From a checkpoint of a small transformer trained on Wikipedia: width 128.
Each number is 200 + 20 x the weight over its row's rms, rounded and kept within 0 to 999. Layers, rows and columns count from 0. The size before them is the row's rms in percent of the matrix's.

# layer 6 MLP up, 640x128, rms 0.13, rows 286-340, columns 64-127
092,245,201,182,200,202,211,162,218,211,201,209,154,168,175,190,219,187,232,191,207,181,182,203,218,225,214,190,183,232,222,206,223,213,206,180,221,197,201,184,189,230,210,198,192,217,229,201,210,246,195,193,211,177,194,179,212,202,204,190,159,238,179,173,202
108,208,209,197,182,207,243,193,162,212,179,210,229,195,181,165,192,223,178,192,188,179,189,199,189,235,169,225,215,208,212,206,192,170,183,194,183,193,187,185,213,225,228,208,220,204,260,174,233,217,214,172,218,224,206,207,204,200,198,201,220,217,237,213,191
094,182,196,211,241,208,192,200,219,209,176,219,242,145,173,220,179,218,212,230,206,228,221,214,181,188,216,214,184,212,219,202,208,220,192,190,199,162,207,231,185,216,219,222,225,191,178,186,204,166,229,165,202,206,208,151,187,198,228,208,194,186,198,200,205
094,202,192,205,225,171,213,235,199,222,212,204,183,190,165,189,163,202,210,196,188,202,199,212,223,212,195,210,181,218,197,204,216,259,204,221,208,210,225,191,185,213,201,205,169,249,201,191,201,183,178,179,188,214,203,194,209,184,199,199,226,194,227,166,211
096,184,188,225,187,187,179,189,182,202,191,189,189,170,222,191,185,209,206,230,205,192,198,195,207,184,234,230,231,158,177,220,206,218,217,153,175,179,184,220,170,201,193,162,193,198,193,207,235,201,211,190,200,215,222,201,171,189,234,195,215,181,163,222,236
100,237,199,220,200,227,204,240,187,224,173,138,190,217,191,200,219,194,161,192,188,210,216,198,189,232,220,198,197,183,217,187,189,210,230,178,189,223,189,192,227,201,158,221,203,205,208,188,195,203,201,208,198,219,186,163,187,157,203,225,208,198,198,224,198
098,209,181,226,183,186,216,213,214,207,198,184,183,199,206,209,189,191,215,232,224,202,198,136,217,184,198,193,190,145,209,201,204,195,198,201,175,159,172,218,169,209,247,196,169,207,225,201,218,212,220,186,200,216,201,180,237,243,181,203,248,202,221,164,187
109,192,203,189,165,215,221,168,180,206,206,214,199,185,192,210,212,180,191,197,201,199,177,191,189,203,189,224,207,174,190,217,182,214,177,199,157,206,249,225,207,214,190,229,200,217,172,177,256,219,183,234,182,203,195,204,206,227,211,214,247,234,173,203,181
108,225,211,199,193,189,220,211,207,199,192,256,225,185,220,192,180,185,211,220,184,178,199,201,194,181,184,212,224,199,198,192,220,208,159,193,172,205,211,175,171,217,233,189,195,180,197,203,222,154,218,200,201,201,177,209,187,193,191,245,210,192,203,218,194
086,226,234,197,207,176,165,204,210,213,195,183,203,225,179,217,188,230,222,199,187,209,128,184,181,210,156,193,146,196,185,174,193,167,183,215,185,219,197,215,172,179,190,213,163,202,220,193,196,203,229,207,209,186,209,223,199,179,200,171,230,200,184,200,205
094,202,234,218,190,198,249,175,202,205,221,145,235,151,190,209,222,186,194,190,226,209,197,187,214,201,232,215,217,218,187,191,200,182,178,194,176,222,178,207,199,197,231,233,220,166,159,185,175,177,185,237,210,194,217,201,211,189,176,216,205,228,213,226,206
107,177,236,230,222,200,163,183,193,205,199,197,156,196,196,185,205,217,192,211,219,217,228,190,203,196,229,225,178,232,183,211,190,212,210,170,215,211,206,250,218,199,220,201,190,207,191,205,178,238,191,176,180,181,216,199,224,201,197,207,233,228,225,191,243
100,182,211,186,174,186,200,203,235,235,210,207,205,191,195,166,206,205,252,199,222,194,217,201,196,210,185,198,231,194,187,173,170,209,222,142,229,180,230,210,186,271,157,180,193,195,197,211,196,187,183,215,196,247,206,191,219,157,175,217,200,217,180,152,197
103,198,199,211,254,235,232,200,222,237,182,229,200,188,182,157,186,213,213,226,205,231,224,179,183,159,207,193,205,217,205,194,154,204,200,187,205,213,205,220,205,197,202,198,204,201,200,187,179,202,206,203,179,196,180,211,232,195,216,209,215,203,204,199,177
096,194,225,183,206,222,197,161,178,214,224,186,213,176,212,202,204,205,175,211,209,203,170,216,204,196,218,180,203,187,183,232,218,203,224,180,172,199,213,211,201,170,213,220,188,223,174,215,217,211,168,180,168,199,193,243,196,208,221,201,215,201,242,181,185
102,232,183,226,206,183,228,193,151,212,200,203,234,181,227,206,193,208,200,174,188,208,164,214,211,228,200,221,158,173,183,234,181,170,206,152,223,217,238,197,189,184,228,189,185,217,200,222,198,182,212,218,190,195,186,191,179,187,198,167,180,193,173,184,223
107,200,185,207,188,175,178,197,199,198,219,213,186,189,209,175,226,227,168,215,230,215,184,210,165,174,173,218,160,172,209,210,208,170,216,167,190,185,192,195,191,199,158,202,216,242,211,212,218,182,217,221,194,186,197,188,212,190,228,187,233,193,227,224,197
098,189,208,218,211,199,199,183,203,182,211,219,183,213,200,187,221,208,209,189,185,196,182,190,211,198,197,193,188,213,188,201,191,211,223,182,200,200,222,167,200,196,235,202,212,238,180,198,211,186,240,202,217,171,214,186,191,165,212,216,185,256,230,155,166
104,229,192,204,191,221,202,231,196,222,170,226,201,184,236,220,188,187,203,208,180,195,199,212,178,187,200,158,194,152,210,200,186,204,184,192,173,186,186,158,194,181,205,174,206,220,211,193,220,206,205,190,194,199,194,192,203,206,231,242,196,201,210,187,192
088,220,208,202,193,230,228,187,193,209,208,171,192,173,186,203,173,195,196,185,212,178,190,190,218,198,205,183,243,179,207,208,152,210,177,186,211,230,233,181,228,187,222,214,216,196,219,241,219,160,210,203,200,206,209,193,189,217,230,175,207,179,182,215,174
103,174,204,199,224,213,195,197,230,218,210,200,213,192,174,203,186,247,205,184,199,178,185,201,227,182,197,184,197,174,190,191,186,208,210,221,155,159,217,223,183,188,184,205,211,181,161,197,195,208,207,214,213,203,201,208,170,204,187,225,224,192,160,206,218
107,201,173,196,227,172,214,184,181,231,193,230,214,204,184,201,199,239,183,201,240,198,164,177,181,209,197,178,204,185,200,211,190,169,238,183,198,190,215,205,172,219,224,228,207,190,234,201,217,173,212,188,197,209,219,158,172,177,233,201,244,193,183,209,183
102,193,221,226,187,198,194,168,187,189,240,208,214,131,190,219,190,220,201,190,214,201,175,213,236,188,252,198,174,184,172,192,212,205,183,187,183,190,215,225,168,213,194,184,188,196,164,205,213,168,184,217,216,207,231,207,167,189,193,169,185,220,193,190,208
100,216,200,213,171,190,202,204,175,206,194,222,216,201,191,195,205,213,200,167,199,151,200,156,235,197,203,211,215,191,185,201,212,201,204,177,180,171,218,177,217,204,210,222,203,200,202,159,241,201,207,207,188,176,199,172,200,236,218,205,189,225,198,204,176
103,196,202,188,246,229,190,196,187,207,229,190,191,197,201,193,199,194,200,128,184,228,183,221,182,207,215,193,223,268,190,205,184,201,198,211,194,210,187,172,192,204,177,209,192,192,169,205,190,209,256,168,196,225,209,210,191,184,224,193,204,219,213,223,196
093,202,216,209,188,219,196,206,168,184,217,205,171,187,231,207,198,181,199,168,205,172,213,232,200,177,180,216,204,193,187,157,188,174,231,189,186,199,199,170,181,178,235,179,202,195,165,189,228,185,208,209,186,205,177,199,222,205,204,222,195,159,195,196,181
105,193,211,197,165,218,192,151,160,197,193,215,237,213,168,191,204,194,169,229,204,219,211,226,197,175,198,197,169,253,176,205,204,192,210,197,218,174,188,209,210,182,202,223,201,172,166,205,195,217,210,198,198,194,214,222,207,205,209,205,170,188,185,201,240
105,209,214,203,193,173,155,178,173,200,212,198,202,197,178,194,239,218,227,227,201,203,208,180,200,174,233,192,250,185,231,234,191,178,202,205,193,209,194,176,193,204,229,190,183,224,205,198,191,188,211,206,157,186,205,208,151,192,224,201,195,227,149,202,220
107,196,194,210,151,249,208,202,199,233,235,235,201,187,183,180,211,215,218,201,247,194,209,218,216,190,194,193,211,212,184,205,215,209,197,201,174,171,200,225,189,210,190,204,221,165,205,192,209,195,213,232,194,167,186,186,207,197,197,213,202,195,208,222,195
105,246,184,214,190,231,200,200,254,204,194,220,205,133,199,190,202,212,198,199,216,219,201,192,169,190,224,197,178,177,220,215,192,205,164,198,202,205,179,210,214,213,181,186,237,223,205,226,187,193,190,172,186,225,184,169,149,220,193,196,182,227,193,210,185
103,211,199,217,207,200,201,212,219,206,204,166,190,239,248,224,204,185,212,183,196,196,212,177,174,233,203,176,215,203,172,203,221,179,206,167,224,199,196,205,194,207,171,196,206,210,197,182,180,196,245,189,201,193,174,212,152,180,217,208,222,193,192,203,204
108,264,172,189,197,216,192,189,219,210,178,206,218,193,204,203,215,205,197,221,197,209,232,185,204,165,206,212,199,213,151,221,190,186,204,194,242,195,197,179,187,183,180,206,189,183,186,219,205,208,244,180,228,172,210,204,183,234,199,188,180,187,187,211,205
096,220,198,206,230,182,185,226,187,222,206,167,208,161,220,206,216,161,230,192,211,164,179,206,185,157,194,199,244,200,195,164,166,200,206,224,188,153,202,217,203,186,209,190,186,235,154,204,201,212,204,196,189,184,202,207,224,216,213,218,220,202,213,216,184
095,208,172,208,151,187,224,201,210,201,209,209,200,208,204,162,221,182,196,167,215,193,209,201,210,196,204,194,227,191,200,197,158,196,162,165,221,212,197,249,191,152,209,230,187,212,208,196,188,191,172,189,230,225,202,175,194,210,221,170,192,207,226,225,218
100,197,160,222,193,206,184,194,209,165,184,208,207,195,189,249,224,176,230,215,202,200,194,197,201,206,204,214,225,193,202,194,178,199,216,185,219,223,206,194,202,223,214,209,182,188,160,197,228,188,182,203,193,244,211,210,215,158,198,204,189,182,199,203,219
095,170,221,203,219,216,135,172,174,196,187,215,184,215,207,156,202,222,204,189,224,190,180,228,201,202,172,175,190,206,189,197,205,185,191,188,208,178,167,187,188,202,242,174,224,190,209,221,190,211,228,164,194,197,206,220,180,183,188,197,188,235,198,213,189
112,218,220,209,185,205,210,199,188,188,235,191,224,195,199,223,222,224,174,215,172,202,216,229,202,226,214,212,180,220,177,170,153,186,200,204,171,184,200,217,194,228,200,190,190,179,189,186,236,231,195,186,203,209,233,164,259,168,237,199,187,244,162,185,171
103,212,184,214,225,189,218,176,237,248,199,213,234,215,209,204,252,226,177,226,176,195,180,196,226,180,177,237,173,218,255,190,211,160,186,179,249,194,203,229,219,187,206,185,202,208,198,207,167,197,185,198,189,212,202,191,200,221,177,223,192,195,211,206,190
108,225,188,204,192,211,173,198,200,199,187,208,190,197,190,201,191,217,235,188,223,236,196,183,199,188,197,181,250,201,172,206,234,228,202,224,193,188,226,174,208,169,205,239,209,140,187,205,226,167,227,206,194,190,201,177,199,198,156,206,213,190,187,207,165
089,236,158,218,226,169,226,236,190,216,201,210,206,207,150,189,189,196,198,219,213,210,180,194,206,177,228,211,204,182,221,193,209,205,213,192,219,195,206,186,176,205,163,217,206,190,187,175,207,213,224,188,210,191,215,191,173,238,180,204,156,186,203,185,200
095,199,199,183,197,207,190,177,199,221,195,218,211,179,236,231,177,198,191,224,229,204,190,183,199,184,196,188,193,222,219,224,209,191,183,165,199,204,161,197,220,199,205,214,214,232,185,184,235,196,192,205,146,187,188,215,204,203,193,208,194,237,190,231,188
098,178,191,217,180,194,175,233,191,157,232,202,238,218,184,204,201,199,165,202,222,163,197,199,188,179,234,184,188,225,206,234,214,233,224,208,211,199,220,189,195,193,192,196,248,184,213,172,229,170,228,243,173,211,225,197,235,188,182,152,213,205,207,216,181
089,193,190,229,211,196,185,193,155,210,184,168,197,197,206,193,212,194,206,189,169,165,214,190,194,213,200,182,167,185,229,239,158,202,246,174,189,237,151,229,190,198,211,170,190,216,188,160,226,211,187,213,166,201,192,209,178,204,218,194,237,197,179,204,199
098,219,182,187,194,197,198,202,187,202,226,218,210,205,197,177,169,207,230,214,171,207,216,164,209,231,182,216,225,207,204,207,166,211,206,194,205,189,201,212,222,187,178,217,211,207,172,192,169,172,241,232,192,210,232,221,183,207,203,200,206,188,171,213,220
112,188,188,184,154,190,177,204,170,206,197,212,158,213,222,194,163,227,193,216,265,208,162,199,201,221,219,200,230,186,199,167,169,196,187,184,235,211,197,221,222,194,227,231,211,217,212,215,207,194,218,197,210,145,224,206,201,190,182,214,231,212,223,201,181
105,179,237,202,212,177,188,240,171,226,189,200,196,208,221,209,204,184,201,223,188,173,205,209,197,184,178,218,178,219,212,235,163,162,206,206,201,248,220,196,217,195,175,188,200,190,225,180,183,209,202,148,188,210,187,216,214,189,181,180,158,177,199,203,194
108,195,219,208,235,208,199,211,190,186,243,207,197,181,191,199,192,203,227,225,211,207,190,189,191,210,236,225,193,193,221,188,203,227,188,195,158,195,189,205,195,156,184,194,189,216,183,247,192,186,184,178,187,188,208,198,192,190,226,195,230,187,191,180,179
093,216,197,197,212,226,199,219,205,199,196,184,215,210,189,182,179,237,204,184,167,206,202,188,178,169,212,193,205,195,186,219,208,181,209,192,191,158,164,226,198,213,187,213,178,224,200,193,160,208,195,182,222,212,220,206,217,223,205,151,219,248,189,154,181
105,219,199,196,224,203,197,246,206,175,179,203,252,224,178,177,216,218,203,213,171,160,175,219,174,217,205,196,197,184,208,158,190,172,180,193,197,164,226,216,209,209,185,197,184,189,243,176,197,212,222,204,179,208,159,214,229,170,196,236,203,213,199,216,233
080,188,178,190,165,165,188,210,199,222,193,188,194,169,152,238,212,213,224,247,200,198,192,194,196,213,241,204,209,216,199,184,172,198,214,203,196,201,227,188,185,202,169,184,174,224,173,167,221,196,199,197,202,233,181,183,165,199,188,175,165,168,219,220,205
090,225,203,225,161,191,196,214,181,248,228,164,211,232,179,184,186,245,231,202,199,191,228,200,221,174,216,217,206,178,213,190,170,187,209,163,208,206,194,153,198,201,206,177,192,180,198,189,219,209,187,193,238,215,239,218,168,224,237,203,216,214,169,172,214
087,175,187,194,204,191,147,227,226,186,206,190,204,199,179,172,212,167,213,232,209,206,210,201,206,248,171,202,145,207,225,219,204,197,179,177,201,152,190,202,209,206,205,214,171,232,181,216,211,205,205,204,212,179,220,159,179,216,175,180,182,198,218,181,207
115,226,208,183,258,205,202,209,198,187,191,194,184,196,207,215,247,190,208,203,216,192,194,208,167,200,242,187,212,147,213,217,195,199,234,182,199,206,191,256,183,178,195,183,202,228,213,200,201,242,197,188,182,198,214,221,207,200,189,185,215,229,205,218,141
106,190,184,231,224,193,232,201,225,229,209,201,178,188,202,199,204,164,220,226,209,179,213,209,192,205,212,198,219,181,198,199,200,218,224,165,221,230,200,187,210,242,193,194,222,223,250,198,203,183,190,200,173,193,184,181,190,238,223,170,175,210,183,183,218
101,223,176,261,187,174,187,191,190,187,225,186,233,193,181,189,180,212,181,217,207,198,209,208,240,160,194,229,190,204,195,199,222,198,184,170,214,174,215,185,213,224,175,205,191,214,199,182,221,188,174,212,195,174,233,208,188,205,209,232,175,227,169,180,228
# layer 6 MLP down (transposed), 640x128, rms 0.132, rows 286-339, columns 64-127
094,202,205,235,217,184,220,218,191,175,169,203,206,215,164,206,213,187,177,228,215,203,210,205,199,209,199,206,182,204,242,190,201,175,176,191,157,205,181,217,211,207,177,213,189,197,187,186,209,199,188,225,171,182,224,169,208,203,201,180,196,164,223,235,205
111,206,230,199,222,180,207,196,191,183,216,197,186,234,223,213,185,184,205,190,223,225,212,242,197,201,183,205,191,216,188,180,208,182,205,224,219,202,204,193,192,202,188,213,215,217,184,230,148,194,202,196,187,191,186,206,212,177,196,196,214,206,199,218,193
107,172,199,191,205,214,199,172,196,194,226,165,198,183,242,200,191,184,187,176,208,228,215,179,227,179,224,209,231,242,221,189,222,205,180,234,188,212,194,181,204,209,201,208,181,188,259,192,210,178,200,239,201,208,198,181,201,193,204,200,204,230,211,227,183
093,241,204,194,219,208,169,175,208,207,210,192,227,204,193,203,174,201,176,217,210,188,205,190,162,223,198,201,203,214,229,169,193,179,187,206,221,209,194,228,192,204,211,213,211,195,186,221,180,189,168,222,248,202,209,220,190,199,241,231,157,213,197,225,191
102,213,226,168,208,217,164,201,211,206,199,199,206,167,172,180,141,155,220,206,187,205,192,203,231,223,201,216,193,244,206,209,187,151,219,214,203,210,229,169,212,209,218,207,257,192,221,193,209,203,203,195,218,208,226,205,220,217,173,208,224,216,257,175,187
076,155,194,203,203,196,229,216,193,191,222,197,235,204,211,194,225,224,209,219,196,194,197,187,207,185,208,187,194,235,176,200,191,227,182,198,209,196,212,209,173,214,242,198,188,183,183,213,174,209,183,182,187,152,195,230,207,228,164,220,159,212,222,192,200
097,164,218,211,197,230,184,176,190,193,195,222,199,177,225,217,224,183,169,191,166,233,219,221,209,224,235,139,221,219,197,200,243,169,232,183,170,197,209,182,197,192,199,193,232,176,185,188,191,221,213,170,189,193,189,211,186,197,245,218,201,192,175,221,217
112,179,209,182,231,196,206,215,216,210,184,199,165,194,202,192,193,220,206,256,161,195,198,231,211,192,196,183,173,217,177,182,219,201,224,204,172,222,200,189,196,184,195,173,181,189,186,192,174,221,216,174,149,221,217,188,207,240,208,245,180,201,207,193,240
106,189,231,171,200,199,234,229,209,210,219,191,206,199,174,177,253,207,248,197,204,233,207,203,179,179,191,188,213,234,193,198,183,256,238,216,191,176,201,140,176,173,194,228,234,206,205,224,194,212,188,204,238,189,215,187,204,212,175,207,217,221,196,225,174
095,206,206,203,213,184,209,208,184,161,167,201,208,189,222,219,223,202,225,232,186,205,210,206,238,135,194,202,218,215,191,218,216,237,209,212,193,206,172,182,248,238,179,183,222,193,212,208,238,231,186,202,237,192,165,174,225,193,231,191,187,182,184,202,209
104,201,178,216,249,208,169,186,181,188,189,176,177,215,173,196,196,207,192,243,169,208,238,194,164,226,222,145,196,210,204,197,214,183,218,175,246,203,188,192,219,204,162,193,209,226,180,210,192,203,217,176,189,193,177,186,198,179,228,247,221,203,190,198,175
103,219,200,165,221,200,238,216,183,180,188,212,193,198,200,216,206,197,198,199,185,189,194,191,184,220,198,188,180,177,216,154,205,223,222,189,190,171,177,214,189,206,196,203,212,212,187,189,225,206,202,191,196,157,219,221,212,193,199,192,199,232,201,254,186
092,180,222,228,224,185,189,199,235,181,162,173,186,219,202,200,206,188,230,198,187,186,181,242,170,214,185,222,234,204,226,196,192,192,174,227,217,204,216,225,179,198,206,214,247,192,221,189,184,211,190,211,150,177,223,202,193,238,211,191,176,191,230,222,167
112,219,205,197,161,215,200,215,211,191,179,164,224,192,193,238,180,216,206,197,227,187,233,206,200,208,179,204,216,177,201,209,166,185,197,205,216,163,234,197,225,190,236,225,219,230,189,197,212,220,174,201,217,188,204,183,234,202,212,216,214,198,205,190,229
110,168,176,160,160,183,200,192,170,213,194,184,207,186,204,225,229,198,196,237,223,186,196,203,188,186,217,218,225,234,187,178,205,177,202,182,175,200,195,239,234,212,201,227,174,200,188,178,205,180,214,242,194,203,245,187,183,210,197,197,230,188,185,210,197
115,242,199,188,214,164,208,198,213,224,194,249,201,214,182,186,212,203,170,227,204,187,188,237,183,200,214,190,191,170,189,191,184,218,228,210,203,177,192,183,198,168,202,227,207,166,188,174,211,207,204,194,157,202,221,224,213,171,200,222,195,198,202,223,219
109,156,197,174,206,201,212,156,193,184,200,215,202,203,214,177,202,189,162,168,223,217,194,232,198,204,176,219,210,172,208,227,228,170,195,224,220,201,222,143,196,171,217,162,224,192,214,235,188,149,191,207,202,194,240,194,172,184,181,196,212,180,158,192,229
099,159,164,203,214,190,201,191,175,184,182,224,187,206,194,201,179,186,191,215,194,191,206,187,215,207,202,199,187,237,181,191,209,221,166,205,211,198,207,180,208,191,213,214,217,196,231,195,209,195,194,220,155,204,192,200,199,178,202,197,202,230,172,230,238
097,189,208,199,190,205,176,188,182,180,216,187,200,247,220,193,196,211,189,187,226,229,185,208,206,208,181,215,196,214,176,173,218,219,207,231,185,235,216,196,222,211,207,196,202,193,191,210,223,191,209,225,235,161,181,203,211,211,205,211,185,253,238,204,217
092,182,169,184,200,176,195,207,205,189,236,198,213,226,200,200,210,254,195,249,172,190,221,178,165,200,206,215,167,197,222,178,227,181,211,182,187,220,173,222,222,208,182,165,178,220,215,174,219,221,183,212,183,223,173,227,198,189,221,228,189,178,203,198,206
100,218,157,196,205,204,198,189,174,211,192,203,177,216,173,221,168,160,183,215,230,200,231,193,192,206,192,229,192,203,198,243,192,200,203,187,195,194,217,149,224,179,201,211,184,205,217,181,216,168,213,195,168,197,181,238,189,205,184,186,177,165,187,180,210
095,180,169,222,168,184,174,183,197,193,162,199,229,172,186,184,196,209,174,195,213,178,183,199,178,200,190,206,187,208,208,164,199,188,210,221,185,190,182,168,162,236,186,187,196,212,225,200,210,198,214,192,227,205,208,201,210,196,208,211,189,189,209,209,203
098,190,178,192,210,165,191,213,189,194,174,178,234,219,222,228,188,226,198,226,183,222,220,203,184,192,205,197,183,200,215,203,207,208,210,206,228,232,178,200,239,135,201,229,177,195,239,164,183,188,209,191,145,175,206,218,196,169,219,229,187,227,226,220,197
097,176,227,168,198,195,205,215,204,196,224,201,161,197,216,170,206,169,203,209,210,223,179,217,192,189,183,185,184,182,195,213,195,209,179,185,218,181,185,182,187,180,188,216,225,203,178,203,146,185,183,179,191,170,224,252,190,184,183,203,186,198,189,184,213
107,198,218,206,202,171,193,183,197,185,170,220,175,182,199,195,176,183,206,192,186,206,203,178,164,229,242,226,220,161,194,222,233,176,214,215,193,199,183,212,214,183,215,150,204,205,235,177,174,225,220,271,213,214,209,192,207,204,208,195,197,205,184,180,202
089,192,186,186,197,216,183,194,220,172,175,178,207,215,212,160,185,210,205,173,173,168,224,216,215,224,215,207,197,198,202,213,213,200,158,210,175,208,185,207,201,195,196,175,208,179,184,223,205,211,184,176,178,209,207,212,184,216,215,171,168,198,198,214,212
121,191,207,168,150,204,208,197,232,221,200,213,200,184,204,169,220,197,193,209,213,235,185,175,179,185,173,187,186,196,191,199,198,197,215,198,197,189,202,226,213,232,192,198,208,191,200,225,166,186,212,174,216,216,199,201,178,175,200,235,197,237,187,175,174
080,178,176,190,193,217,222,222,210,168,199,221,209,187,161,211,179,258,191,200,184,206,207,199,201,192,192,193,197,220,155,197,206,225,201,203,198,173,183,211,231,217,174,159,170,188,175,184,201,205,171,185,154,189,186,227,225,204,198,214,205,198,229,237,204
110,179,189,226,196,165,193,216,209,179,211,213,204,216,173,200,174,222,199,194,220,225,158,185,224,199,223,210,161,234,187,133,220,175,209,206,222,236,204,211,184,197,166,198,216,209,206,192,186,215,183,195,195,193,198,224,168,213,210,230,196,185,208,190,208
098,145,211,219,198,187,215,188,193,208,184,153,201,224,189,195,178,200,195,209,153,193,204,212,203,209,214,198,235,199,244,202,161,197,194,198,204,191,211,232,185,190,217,204,191,174,242,209,203,192,202,189,217,200,201,242,209,174,195,172,166,229,221,186,160
106,209,186,189,186,194,150,173,163,210,184,209,224,190,180,197,230,173,172,215,220,165,182,198,204,174,183,189,198,179,207,182,181,200,198,181,202,195,194,216,184,172,208,215,147,201,184,190,198,173,166,202,227,203,174,164,247,219,208,210,206,234,200,196,218
106,168,213,198,225,218,194,238,216,187,210,226,224,230,173,197,204,203,252,207,214,208,197,206,182,226,230,202,220,222,209,192,189,203,188,216,212,200,197,189,198,207,190,198,219,209,187,185,189,162,163,245,206,215,195,219,195,187,184,251,172,195,215,200,177
094,199,201,171,191,206,168,176,225,203,218,188,195,233,216,203,214,202,207,208,226,210,212,167,229,209,208,190,183,194,201,214,206,215,212,192,183,174,219,199,181,202,197,217,193,211,180,217,188,199,188,196,215,222,170,140,191,230,211,209,203,219,203,189,220
087,175,195,197,229,195,188,179,213,213,212,207,188,206,184,209,206,173,199,237,188,225,195,190,186,200,229,236,164,215,185,187,211,208,227,248,179,201,207,177,195,225,194,198,210,224,199,222,207,236,211,184,192,194,181,215,223,212,210,215,191,204,179,180,206
095,193,177,221,186,197,217,218,211,187,192,237,176,203,143,235,202,234,210,203,202,157,184,220,223,211,212,208,190,173,180,205,218,183,168,178,248,224,210,189,199,211,215,200,202,203,181,184,175,191,180,216,202,198,190,211,201,204,217,228,206,204,193,224,201
098,215,175,223,195,208,196,216,271,150,206,220,171,220,168,212,190,198,172,207,184,199,198,196,228,202,200,213,208,211,212,211,176,232,226,217,202,209,228,171,193,176,220,187,204,196,209,195,194,215,183,214,178,179,202,190,182,221,223,212,166,169,225,183,206
114,163,193,222,181,202,207,234,177,166,201,203,214,215,209,232,203,218,222,220,240,168,208,183,182,210,166,197,216,180,234,232,184,181,202,211,195,201,183,204,212,187,194,216,196,181,232,197,202,214,184,190,219,211,215,231,190,187,172,192,200,191,207,229,213
094,163,181,218,180,197,217,230,176,196,222,205,156,202,187,174,204,204,186,236,227,205,228,225,197,223,226,200,211,179,147,190,206,252,226,202,200,224,204,201,194,202,180,206,184,223,220,239,231,197,190,221,176,195,196,203,218,222,212,167,201,190,204,190,202
101,210,215,203,198,194,213,205,171,179,222,208,190,184,228,207,185,186,190,193,203,215,191,192,177,237,232,239,195,209,211,191,204,162,226,201,170,185,217,176,190,230,211,150,197,198,199,199,215,240,222,195,232,202,221,204,232,207,220,218,193,220,220,195,224
085,160,196,197,205,200,150,232,190,181,201,210,223,227,209,237,217,206,213,208,179,186,194,209,221,215,201,206,219,215,150,191,225,194,158,185,201,194,225,221,192,204,209,217,188,200,180,205,164,221,182,185,191,183,195,232,217,190,195,210,236,194,226,187,170
105,220,186,197,211,242,161,226,190,174,239,193,194,187,186,204,181,226,226,201,181,198,184,191,183,192,166,187,179,175,184,216,214,178,197,193,195,186,185,189,216,208,205,176,232,201,207,185,207,256,190,229,181,190,190,211,202,209,217,197,200,186,195,200,194
095,163,193,216,210,159,223,215,238,208,197,185,202,199,208,178,198,208,213,216,193,170,213,230,172,153,208,221,180,185,205,154,159,220,161,193,207,210,223,212,203,183,210,196,166,193,195,231,198,211,169,167,237,180,207,191,201,196,207,201,193,179,223,200,177
078,232,242,197,216,191,183,215,244,215,216,181,211,207,213,204,184,220,204,196,216,167,212,168,218,207,215,203,217,216,200,204,183,240,199,190,210,158,235,199,232,204,192,200,226,168,199,195,198,216,225,195,224,175,178,190,230,196,189,160,162,228,233,211,191
104,176,164,210,207,170,231,202,218,197,217,205,176,219,219,216,189,200,202,214,187,196,216,195,224,210,186,185,196,153,205,202,173,185,223,190,225,211,181,264,203,177,181,214,232,210,197,194,188,173,174,208,184,191,192,184,174,178,193,200,211,219,153,238,200
109,221,192,206,211,189,200,195,223,190,206,191,243,202,188,235,177,187,195,156,192,212,216,219,151,152,212,216,177,231,191,225,196,190,199,197,185,186,205,165,175,173,196,210,177,204,188,212,215,187,217,171,238,215,178,176,207,202,202,179,196,221,199,217,212
098,203,200,206,201,227,196,195,185,199,193,176,199,165,218,211,233,184,211,209,213,216,216,202,205,212,182,230,219,231,212,208,209,178,209,214,222,189,203,193,166,185,194,178,203,203,171,205,195,186,200,220,193,170,203,216,202,218,218,215,246,225,202,180,229
121,186,176,232,190,213,183,173,202,214,181,201,214,199,209,177,190,192,205,188,206,201,164,196,160,171,221,202,193,194,185,203,205,203,172,229,187,227,227,199,203,227,204,159,157,192,194,183,224,205,214,183,192,170,201,179,194,215,218,212,238,218,208,139,218
100,204,207,201,211,164,207,197,161,180,223,222,180,194,197,194,181,161,215,211,191,223,174,206,199,216,201,224,224,190,184,179,179,188,225,191,209,166,229,177,218,205,205,190,204,200,177,231,200,211,231,166,207,195,171,188,199,176,202,242,200,187,190,204,203
097,175,172,206,214,182,205,210,194,243,226,180,154,209,209,198,229,188,179,230,215,215,244,203,203,174,219,208,179,166,197,229,199,184,215,223,221,212,187,200,174,175,195,186,213,199,203,201,179,199,197,203,184,166,183,206,215,203,220,196,191,167,180,220,182
088,164,200,181,222,191,189,210,189,207,244,222,182,215,252,194,180,189,188,183,177,195,230,241,193,196,177,206,191,193,196,197,216,209,179,178,205,188,179,206,179,205,250,194,205,194,235,213,177,208,189,171,186,174,206,199,182,197,183,181,210,214,197,207,193
087,173,191,189,230,190,182,211,181,250,204,203,216,206,206,197,157,205,198,220,179,220,202,171,191,196,188,196,201,251,189,171,216,207,206,181,238,189,247,218,207,192,219,199,206,206,191,192,181,203,250,203,178,203,208,205,178,193,189,205,198,227,185,220,188
087,205,200,197,165,210,188,178,187,207,206,207,203,195,208,226,196,204,206,195,209,216,205,194,165,207,203,205,208,212,202,208,201,209,195,244,193,201,185,207,168,216,235,224,222,154,179,179,188,227,207,246,234,200,199,228,203,219,220,172,241,193,233,239,200
103,209,195,199,168,221,224,196,207,176,202,189,237,194,216,220,178,204,186,217,209,234,191,155,196,191,187,228,203,190,155,195,191,169,208,184,194,160,213,225,208,219,221,180,226,171,161,189,188,228,210,207,227,205,186,171,176,188,196,212,196,207,175,159,200
100,200,181,201,200,196,187,196,202,196,192,200,210,210,211,209,202,233,202,213,175,202,213,218,207,202,215,197,203,197,199,209,204,218,198,201,204,168,201,215,193,194,206,189,235,229,206,200,207,189,209,212,185,210,200,210,215,205,190,188,207,209,180,211,190